Weights of a small GPT-style language model, trained from scratch on English Wikipedia.
Size: 24 layers, width 128, vocabulary 1024, 4.98M parameters.
Each number is 500 + 25 x the weight over its row's rms, rounded and kept within 0 to 999. Layers, rows and columns count from 0. Numbers have three digits each. The size before them is the row's rms in percent of the matrix's.

# layer 4 MLP down (transposed), 512x128, rms 0.146, rows 434-511, columns 0-63
097:527482519498457517545529531482531503510479499563522517473460484497501484480507497475507460473521493515509517496525494463474488546476497495497499493486481520468537493490499483531494489510485489
107:535515455510500485469500500501524471506504501487516470554512526532460502562531502530480475512465488512496464523518490474497525491471542545532510460542532442487519539510499460514539523492467506
088:513535480466501515494522487482495493497518483519525530518500546482502510473450458516499447485479492527510497478489493509521500503505547480502522496493468473518446507543477479534506495481478465
093:489499507481494503529533483489509495501469497505509500511488510481458493465488464521438538428503532502493466548515522486482490502458460462468520441519503473513501480494465505513527495484486501
103:540495508512485470485501524469495474512507503511485494524486447488510528516476492514486523484462453515483534475465466449496492439480518502489492477502521520486549497529469528508528476474485526
002:461536502514514495523483512533497505508500507506541477525533486510500501494490477454518477490496467464512492511445514503478494509504554528493513469474489516485509478504488517503507507454502541
083:499531517519503507478455487497493527524496490503494463515545502478463494521514493532476499511517484539500497485486542509493521506490487513481520433504496512534485512525480541464474559497489512
096:538517487451518473473429514486448509528482442544529482508499503524522483514508513558496491508455507517486485497522476463489512506493482528484474486480496536466459502518431549482508489465459497
103:518504532533492505466478528509482515507489507446493534537528487528491512509518488478514508465478504479444500521499486478489511471500499545471496522516572518546462477483492461493495492497534483
003:465506475529522503500492514505516492469482501506460489528457517495530470452495474526492485498475504524460506499501532498535500497535504503481553507519446495446497504475536507494510527503481473
105:498500465480482477528502496518484500521500489515484495502557505521520465516494507476506490482548508488492473497489505549457498452500500485514475551517540525492500496539474531506530497478445485
101:585514507534498504464505553501491532538444513527543517516494489528467521559462499494492486493481497534481489483512487480539493489510514490491434481504490551496452466501465478490503526520509503
105:494520525538529475520523537502540503509444500496468517473490505506498500466535475455506490517479465479460509463480492511478543481494531509503489500489497453527520481540488460506493480527501504
097:506528498513486485538475476507550500540550495511492510528450486492509553517533466566509502546500493502447523509521500497498522500474502526518488525511520509518509528512464469475511535468488536
002:529485505511483534533495492498465515527526531477514483485510502503521494491484465494482467525499518488487492491524495530534479454491517457474474504519476487482524525518513479501480525521513502
108:461475473498461499497504523521467587492487497533526525456474491531496508487539481540533511505501504519505489507497553516469504477531491541507496545484479537490483498491515494511509493536528488
066:507533487484509476500471508539491505511502545519489488498499475489481539504530518511518487483490475516497509504519520511484515509527520499471521538492497491507473483484448503476561510486521499
094:474538499487483522518495541497479486495512494495522477528468542511487503485507481446514466529526538509480492489507500519507541502485476505470505527492521460479520451525528484504503504547552486
096:481493497476543496524509486505477507485512486486507506478516516528466514510514503533488499559532508497487538520491477485504532533489519488474494513509478513518491535484527471470548557524450492
108:495472511504511506507525503511498475516520468481485529506515503491527510545507471475465516536487455514519477506548470538513499497471489457532469464527468494533463522505531491529542488541505518
112:515512534500536521523472541488502493487533479492519460507466538503487469495493509491450499548479449501497544502504478520517503483524503491488470456485531495463468480514474505481472514486526489
098:555495511477456505529458437488484483488517542488541519513540501497475497502498525486523490454492540467508544508495486497507498511496471506466523503471497477514500501504499536530565537447473483
104:526497474504499518520525496496515514521533532488476502501524481517490541529511474520467509518492466525496537445520547495502508491503506483461492454502470518522558427509481455480476504501497495
092:527475495523447483471504503492523474486485507473515542509510534509455480519531489498502468452524465527499487540468567545507447494521524501498505493529488456501528530479488520534496516471501487
083:498504493514529506495505517478532473544512504521520484495461504497507510451536513511537559366524506507502472467505516489478509528489504509482559517538516530516508504516473496499532537511536535
102:546458462515463536515494532478535516517476524490491521543504507513490493519499499533541484478494479502551512477496448546496505483519515473506518518499498524524509484515525499513476532497520482
100:527488483508501521502482494486529464513508511479511475456483502527502495510497533510492486566483514484502521507486481515508506488482522518521529545497493480469479500477473513490463441521532501
098:484533494518538492495507531530506489487508496554518534520490493466492542531506479513539485458468557421479476529523461481541493537481480501499488477468489520469461479513452465520508511495438507
096:482493503472493512458491511501492501518497539497489484511506461496460517475479430467500509505545501467453504509543510488520512496497503483496472486466502491523522448485482491521500514452500528
100:487476496457498458463496573517465490532447524530505550517525490507503512520508456556484510521530479479499526522489462463501458474518496504517523519513509521507527459542503486499514516504498491
110:531493490549513452508508494499506516531453523513507534481511487543460495491519467479499524531457496486454504472502490505489539537500498481512515536474494518524512495466519503487467492495455484
107:511479505539507503455477512482505480509497515483522479494488488540560481470487507527522520558484494490525484512501478511505497525484513524523540516519497504481531493479481468468439449512518473
111:472485481482515544530472511518500508485456522561485442489499468494551525514522471525472505481475472521560492506520509498458508539474516546490464426467503497550533529526509513500490520489493518
098:486500491434506501494499470519481460499481452501489475556496505505502485508471495490469501449489516520532503533505485478505455481472455515531531532539497476487495547543504536523499483551457509
109:456467512509515542538492522490547474550505521482479530520488517477459526531528505526467475543511497503510474513486498462490511485530501522559508558539458482535463480506507509475497547544514491
109:490498462492483561503495485490466468492499480543475471504505514510495516524510486488530522512544499463529525502510508496515480493472454516524529435533512518523495464531507509504549569505447502
106:486518526443495502525527520527495506451464448522512497496513476502476494482523509502485497471467487544472530452499460489547473506509470533469496519506446543500522491498486497473510499485457504
106:518452471493503513517505462514507493524537480521482504462515516526492566501520496476492513478494464510520508520517484514490505529470528491519523494510538518519511518472491532501524527455516504
096:465472497509452460488488488513498527508476518515539513505486513465505508502488494541522520444517507487480506486508489495488525492505443503460491494511476532487470552512477517552516557528517497
104:488515472545482520498478488532495499501480527526519487526486504458496510509476495531506489476506534489471490523507494540496504522514475460526475501465476467475492531525471483508513532531471486
002:487499461506501498551483509504482500529510513487546517502554468470490543515488482503495468515464473466522514455425497485495502515510529521503500499487490525497531514497523492498509481493524549
108:442464428477435486481461536518500475512507489504529489474492533520512480484490471496531537467500463533512518480525473502465477500477499481510516535531544510512524477473485546451534541513481506
098:517523501502556470529452497524458494496496502512557491523521452463467481493541462508486462505536510504466470455502497484537504479487527546551455543501507471516513480506490495500468514477506487
097:508518462497523475509513520464494464470510502472434525466546467537475499497516489491472480571474488452551452471546511482508527474540500506519487516452499483510495466514515491461471461518521531
100:522463512506475491464498484471497525467504481478431469509543553487482516471496499488484510499467472489513497518499535499525457444523455503471483507492488510476535485488494479508457486479561472
100:534479519480515434450491504493528535516501490458481510519543495549509490499490518491480452538544523477496501472496508503498507496471421550504510523492454467509484491518517471533490509497496498
115:523503519469510488499495497494468503521490504526463504513509469489528485505481500515508481440499448479542515479501533456546493534498525450521507522505524555481534507489481495493471501493519479
107:492506565479478495563496463495518489459508492515487463507533517521484516473493502478558535485526491523525462484533497514498461460466458528512483505459525525507478533478533522498496539499477518
002:510476520507513520519505492493536501496484526512516475533458534498504492468508499518470552481487534544466501493504463495503518501522508463494530482541466528460518497507539452506512488476523468
103:487484451516515486510532558471496457501467518499433558491489499467486484486512520506519484458487518503475520510481482481523529515516517524471526502521513488517541481498524500496544497489504453
090:515522491534488453523547502439462494497511493527512512508460503482539496487514509482524471511485467531539493466510512479499498474514520516497505492463517502484492461472491513507528520479484469
116:481521473486536488478547469483477497492500477506490531523515493504512501572497499501470496488489499507537480542464496502458474536537480484477496495492450514510502532482485492525481450506520519
072:516482501482485488488509527511473460521539473516520500544501489472490558478479487538493502528476533565563544457476519505501530457492512492492525547510495465531537472518494537546533501463539509
097:473512497531525483468492512506448557544496484535535486503482512507524498476485518478510484477467468455499504507498515488509466511488512516488559476495494533491484550487576513498534495535498530
096:517530476535486485506534492509527515471488516528524507486471509539493485474531508492496509509493493497532475503501451503521441489513487466516515489487534506533482504500499494504545538507481488
102:469556534513502499453476499488500540517504473478539524511468554478523539474537509499519468523494490511548499518493547492510491492465534469503496468491525442464447510519476527511509537493507485
117:486502510490501461461478512504491483533500519516514495496463538518450509508523492460472542481511492481516536530517504496499472493551505533485497515496499497518476505558483500561486478493493465
117:490488497512457497511539501482510532478455491462469471487488530532522494513500475479483514538510482505474473477509528542481484472494496524496473496515497512525475523488481457513451418467526500
112:526492474531478468491476499444558468516489504472481503467496502507523534509482511466516513563500491505486487490491453505510506488495530509494496531483502499497474483502488487510468450500540509
122:489519484487502459497512470484497462490548542495489507458486480503517523503531442573485542530511505489467468518478522501538477496518511491550503528469515515485476477447488492516469478518542507
112:527524512490520492491482511512515496456485531521462489486502543487448523510517490507506479471475492505490499471521516467522462484514485524517513512475474475448489547475483475507553537503494545
100:512446548481501517509455539467485516541486512564537528514467510494485468492487493463461544492468545494488495451519470484487471479511505464464552553481513531509516503517483498480493490481487527
002:519465528471531492503487469487501512491476522467448493519479512493514495471515492535548527528476526512491485483511493499503489483489487453482512517529471506487491462499507493519457491513492471
111:521514504533503506465506462533474482536512525467483499471545491496560480515539501496525487538480475490484480482455538529563450517479504500513509490454483535509488476481484493535466469497514486
102:496519512488519484499512555480473515525507456485487535522512524453474465504449487497515508533495462521474502502516492462534540537476547494480470490502499502529512519477487495488543504514487523
104:526498534547463530523495513537483462527425481492489514486476522460495510497485485431495516495477546552523531504498505485539511509460477500490537509520503495530515489505511549473501472513488492
002:510470525490541494490507480505537512504455510520499479565474495495467488505500500534503540484500481556482508483503490520487490554522491505511512504470493545515511456486509496520508512468521460
083:533501467473532489515506463479497446545475483496504510451489472499475484503460510512495481550496493477508491473482485500512505539505499527484491533440476492505488469526468495479455435499534493
103:523490520502497501484550518515471483517515470503543517562466530529535448500493482459516519455484520465492487500496497468484534516500484498432488514543521465485516526507501495504484509468505483
002:475481515507486473486492531512481494474487491537480520525453487483477505532520512493524520542500499495473507539532542517453506544542498498517505545496521462503475482537512466472514511493479487
101:483489488468492530493474544482473527531487509499510475553515532468511491495510496503478498491555511510529474522480479477503473539479463513455487440508482522486485515528516500514557484492526477
097:572525485518482523474504531495569528487528513475490508528519505504513499529538518492509462527522519518517454515466545473484497510535453501465503480500449520491534490528512451464448517500495560
103:544492502470529510518516465482523471472517458502555496456549528500489525506490528496463471505470498493510479519473498546479454478476519502464550453511496463515508500482513514509502513521444534
097:526510509507502521494498535463520480565509465505506503544501483473488482477560488470505492476491506506481492514495536533450509494519507499505484470467495483542479461491526484550474482490534527
105:509466487500517487481489469466527485495484490473487506459472483504504485500480523511497522611499481497501495501495479536506532524476501502507511536468500484464478507515481512491451444504517480
114:487493486508522470482461503470451469462465532504491508484478513493469492539508534497470508566511473481477503529471492489504495466512519528526496507526516488476504525466449483454500470536504492
102:502482437533542515521453495491515509539487537516514496526523494536461518521510493524506476464507510535475509540510512491523488500516519512521535521534483518544491491534533484496507541528489487
106:487482529508492507456493495519505501443444486496517461501505503470517478457525524514484478528485524532477467510518506526499520502475470529509483439517513455500453516559478483490513536514544550
# layer 4 MLP up, 512x128, rms 0.157, rows 435-511, columns 0-63
107:547499471527526512519493512508514463481494518498479499502473486524501482487542526504493514504489483501477442512504478485547467509500560516509528488508510464520492507459483508524485452485531503
101:493470472498519521487519504497502480524534499478454499505487499504485502538487527464498512522514522451442502465463490485493461520557465514516485519502493500489531503477465508512492478490489491
095:501484526489514486470522510501533533533522481482533477523517505476503504483479491470533494490492464491501490492500523509492525511475532557569484479501515492447476518510530507508488479491495477
108:499498477549519444486530527480496480493461519518516457507503479545570453522519481474515534486531532478488493516498470494534554464550468476507467488511467484459472516494508533536496476479526531
003:509496511523448505473485505448557481504502550520506456498507490464541513474475514489506520503430486473484477498528505521513490514543519468510503508521484490511498523530533491482487502516487500
091:504496517535525494507497486499552512517511486525506421509497503514511474477485542501510504546466505475467496501506502512497519446509455519539476487505506473513521488509475554452491472474493496
104:510489437493500517530502505522475499470528485532473507519508525453514497506450534508515485493485514472545467484480484524525499503512474495495537525504476483484503495498542518485490480506505491
106:498490508519503498513418510524505501491472535530484477487491498518510503445537504488517480519510528487496501534474466474506463515498469473506476509513469473501518539475545482475463490527514488
003:509489519494513501496506515479515564520519480508518546498480501529486505503521539510483514513582508544500515527502551506491517452482502524483532490489528501516496522525522477461498513492513492
103:540489533527533496495481491537493473501489454497475497457519482508507453481500513496508490512509507521511508505513513516509475481470459502552494514475442513471447502493474541519473464499489495
103:508543472491509502474509550509535517501466468475493509509501513527507486492518507471503482518500521462460480481417494520484468514533520545535500521477496512481547529498532534509455467508534495
110:524461526523509509507490495493480470506443470490501539492489487514469471485541525481473467504522490491491525538496500504522465496521503458495517493502506475496442520477505521465505452503481513
104:529516468533512462486539509498539496514514520499483478456467511515518492455503514486540506502529471494461507448498530503519493500480499431535512501489509504475499511504459529501486487491514459
003:509519475478501477501513515455539545510471476475487467502569506482486514508504491508497549476486530533497490517509534471474501485491500483486476502487530512471516524484473545533495518521501501
111:496503483502478511490522506486470510515502514503538496485515494496481480477489487464497491506471466498470508480460507546489484507506499516492476471465497481482507505505497507494486463516497492
092:552501502471539508486511504475524513495484463490452506494429490537518494501532498467513506504498523470506472489456510515508505498507487478499526479487487504498505518458496506539479463508502477
103:493515537534527467478496493510535452498514491495477460515497505476506480512470529486525490504536495494503497463489528486531439517491522502511534501503507486469448506513512520492484482512512535
099:550483523496492482492516534470533474483461497491480515505487489490513509464496500478503535490490482481479465484508510508491453553495540507535492519462511497503516491519507560506482491500534476
108:476473534513503562509547501521476486524500499499506530515464487516513553480469498506527472507491506444485498492498476479489496453553506483478497529490462448502510486480505520463475479469562503
106:495521534496490464454510476496512518500487484499491469532448543541522466481515497525476510537461478492498534539458507499535508525497534499496539508520429477499465545486522536477442495463491504
096:521519484529511498533503494481463449525534501471481485489499505525470471505468535454551493500494517479517507468469488480518462488506489477508533481509510498433492493513426497506456475537480475
098:499454474518526464484505482489450508531467513502501474516457481487511498519472502472490573497546503508499506510483505542461525502520468481512528506500513477512506459518522481559508469486495488
095:560439464509517490500498469494513462536517470472537493490514527516530515496458502496466505519494497492489484478507516534532553484524529501559529478519504511481497485524474536469495492499486505
095:542473504519546501459496504492561457522498533518501495500506462483526469456489512506537496482483517493506480483520533512508471516539498514520548504520500501517514439498463435483502517468526510
102:515520528514505494481494471456509497471492485461487521494498474510489480511477525517510467526518482496514540466490502498502459461526489505541486507485463455512464503503519495502475463503517527
077:533492484476496511452452495502514480483510478468488499459474491529511497509462525510497462508481515454496504477496464517513499489490520493497545469466487456491496484480488515496486481514511491
106:489505449546554446502478524487477448511519517528514466463488497473542502477500574502525492506522491455491496517477490508523475506482480525511500508548493510515503470500483499523488492522483493
091:483500477487502486507504500443529522517552522463461495490504454511508507476518464455503487512487508495463523468515452482541508508490519486534519520464505548457514466508531493504482475501495524
100:563477500512488486533515471510471458477504486474512501508507538499490497484514513518488504495522525524462487485500482475555488505478511528456519519499508461490438462481510482524494463442530471
113:481467517546524492467522540456484502502459496499485487503495468494472484529485515475489499508515483446504524496490449506506529487474528487538506516489471488487514504500490468507491480485480455
092:506468486490511513492465554489485529541472523485518492485507497515523473497507511446502500505433467470538515499477481483553505477501519516527546512515438463445518520486495554448481467536513499
110:492505508497535523512505523475518547464445499522473461481481471481553469498501524532477498496495533505523492503519506527530495523499547516500484484500500480506528512504518489509483477503518506
105:501510440506542456506520481506525481452470529493472489484496516492494493522510512494496536494488523516489480490513497520472519521505506558537480490468518523494514529527510483510508490487507478
105:446503501505528499482543483462550491512510509484517526494498515509491511524507540478521530522496521444492496530465496489519533484471481486526565476490492494473501526541500539496446470495498464
112:478522512511479495518514544502462508447503486485521503511515469512509468456512513472498488504484466505486511474534474454544533492456565502496470472473482476458495534494478474526492460513519494
106:506505506500534540474467525490513485490481492516483491508492528471482448484525533529474500518546518499517507496523499529570520495515519534477465518489513483483472476513504494505456491509485535
103:487459495478523483436532517471504463551453522534526478495486499471505509471503507451513482546497477503531533490528487505526480491495491497506531479516462505504485522509481495518464498488494481
101:490498457534491487497531487502514496472504511487462470513463519487513511478514497503535517497463506522483529510503507506538508525515504504505545495491510507494493525500524424536494476504523552
105:508473458497513499520528486509500451478484504484433531462498513485491477500504514473509529499479516461464511470487478504515466498517488527497505495520520496522483482501469486500486465456491490
003:512437501486485517511517507483533467497497546456508459514544471514547489522497500497507537507466488477443463483520483546517503507489523509483484518540484520477497535510484492497497499497480494
106:544511534500543489478503477457515475450466463490505522496481514501502498509537505459463502503430522497534497493525464528510549487467515478481487508524489507471510518522481437524484485465522499
098:502507480483545547490455485476500453477521469475515513467523513496480475499541490524501509521517544492501477478464507487534518503449478505500480503476500504471477529451497552520484495527524469
096:536487454536577515484548492468498480511448506498470471442489517494527495505540547488531501507494471440504509464496478479505514527496511482500501475498490521475502506490543531494485475534511507
108:499492519498491492503487509505491472544494485496531489494498461485480502505509607478501490490507471492499485530493518492479441535495529487545548492492478501449495511482502464493491471459514504
102:558515461536490494529496478502503459511454468516497524471486507495504483499497492453502481502460527479489519456463474513496471495472528482523517475496493491453530506476495492505490476543515472
108:507521497532487492509496532507587474506503521511475496489484494489499435490534526496525483539471480485477526499493511532518447505505528460497477535496457516458510469489476495480487481528523465
103:527488512500506512499504533458533511477467511476540460511464493465509534482483553470511522518499495442463499485492520509510504477562514481549473501483548466523483519507506539502463496494532501
003:471547469456518495460484512488511522469503452484496522483493501503442481485519481500476478491543488521534507512505502438485483476462490480495528505466514506503524512474489518524465490533493517
106:513482504525487509460511516544509539541509531509481486472491471490523509499513545452540488490535522532498517499496529485516462504537527486545509487491483516467531500480465537443479485501511489
096:524476489499537536511515451496532472511489482414508512511542501475481501524495527469484496513490504464478492485518474495500519522507539497524513466509536478487532499535517481491493481519476499
108:495513458493530491508535479485458466478516509464491516493493499486498500497485504476474534505471522495515470505510523484482510534572541497540520493509479509499462506496441525522510446512505504
081:469516469484510549512534482505546501527453514503489503507485505512538493523480514477479531488546467472500474546461483523527453538503500509481490533457474473516512517483550522470488493564492468
097:470454510516513494505498480503461534509492522525459513474508509506494488496452459474492541533448506471523504471524469482463474490551475491489531481465468486477514496480496481480495468464504512
099:523443524545493474517490496521516520485504482473492526486533494494475492504483498525488491541488498516487511470524500529547465497491519501525509520531543478447488472515496476490484487503517534
104:494498524534523537507522484452522505467451525459451500476464500518493515504542505467513497521503502505535480518479506490515502518532521487479515493514484456441482484504509532504479471485524464
108:514483520472532500543531481516480509533507481530506490496528507541526477459525499466472490499478575507506488480505492518519497491528517526510507527469472496486491539513534522529433483457507516
112:461522478508523487513532497485504501516462505520499528490474510523497485521485492464502559510506488465463482470472521522521501502530513537550503499484469475500446496485489473522482480508519506
087:518480534503518490489478491480524476454456463471503496482504461505530506499490516466481489525502510519466505504511488508519523470460499501516478492479441471466468489520563515516440478454517469
104:533492495501539483518480449471525504493499475459466509492498480488505496491544486508487509501504521503465472513481494491543523464454488532489515498495496496450460491463508511537444480465496481
111:514502526509568476502485507490522476474426533514490485474454535524499503515511538461520497507500485480509471506443499469502477476535530527492509492522502495512459497485528492505473484527516512
106:497459490493553491472492529464513485498533488471505522460469469509463485514474561490486532488533478472556497506514501488522538481481508533485524477485505493493475486498466476502480472481475508
003:511508484513546502508525526466501534494522461521488542493528513498482514515501499500458487492550519546520544530508543484489517462453474489502530494470535497495499509496527499508497519516500521
102:537473500505525464517503497523505469487463489446520484511521496497532488481533503466496468499470536490503496493484475550548488510520543480489507500510459497441517545451470521470480478507505435
105:481489524530482449508481538520473487521437522508488496502510541485572498519540463466473498520457518514507475528455470508524506424540492532486507492491484510493493509484503480512490450490507494
103:557491477475496506502506475506514489506494488464486558515468519507524548473538502469502517505504504504517501486483454541567510537497526462496510525520487498510499515475530486530450489514460520
002:504510488520493526469526493504485472470515487490549560493474491507504488501514491512474446506532514487545559524511478484465512492469470507521525499487505488516493550481526469516495495514465508
082:531521443528549500456517460472499454495485501511475492443495483505493503503470513488530511512542479478481492512515448499549503500482502548535494539477474471499501484509465487480469473515515496
103:532522454499532485504464476478515432501503515466471463466468503503531492496515525445526527502482495481505534500478486473523524522489522492537525480467497510495465456503510479495491478511501510
002:493475483504529502530499486530433486495520507516509540504464534525487465487541491514509511507511477473520535487479488518531498489476530511515528492480486513523497500514509511477494499481532448
103:516534482515504510489473563458482487499498485488517485506506498539510507488532508500476482517498483547534487506482490493530479468523500484481466474444451539441475529498468481510501458529539453
096:489449545540499475471496508477528494473493503498511505493485545530481508492492505499479495558503466497502546515525474565537532509523504482538549467504473528474448469483508458511470472526516510
105:477512490468514490487551488505455483476472519479502537449490469502525485464525510478499517517506498529504503511499477515547514513491517494492506486485528453482504517496515501523459472490544507
108:497484495532493512531571501502544480497502505477465496457483484471532472487493533463513571511513504482518503493489486501483468518493544502485512546492489470504519528478506497483490485496514486
083:501484488495540471453507460450550483504469470500518471485510547505509520493500513487492502529494480485451472506508506549506528484487507499525495477486496457482460498526508499496485489489492473
107:486476481503533489501528519452494452497477499508461490504475435474485490513484528505499526503477484466447506467514480493502529507506480522538481489491520456478494511523499500494480490520509494
103:526483484503510535514538532496528490498446513464481534466501477528448494511526532496511548497475550472461513510505467523516495523525546485476483531471509493477520477502452489498485461474483486
099:505466531535513531508511541511553521464489510506497512529532458502521447472521495511494506542497513531506506502526505518511499541475592478500463495523484493436461520509505493566446444510506517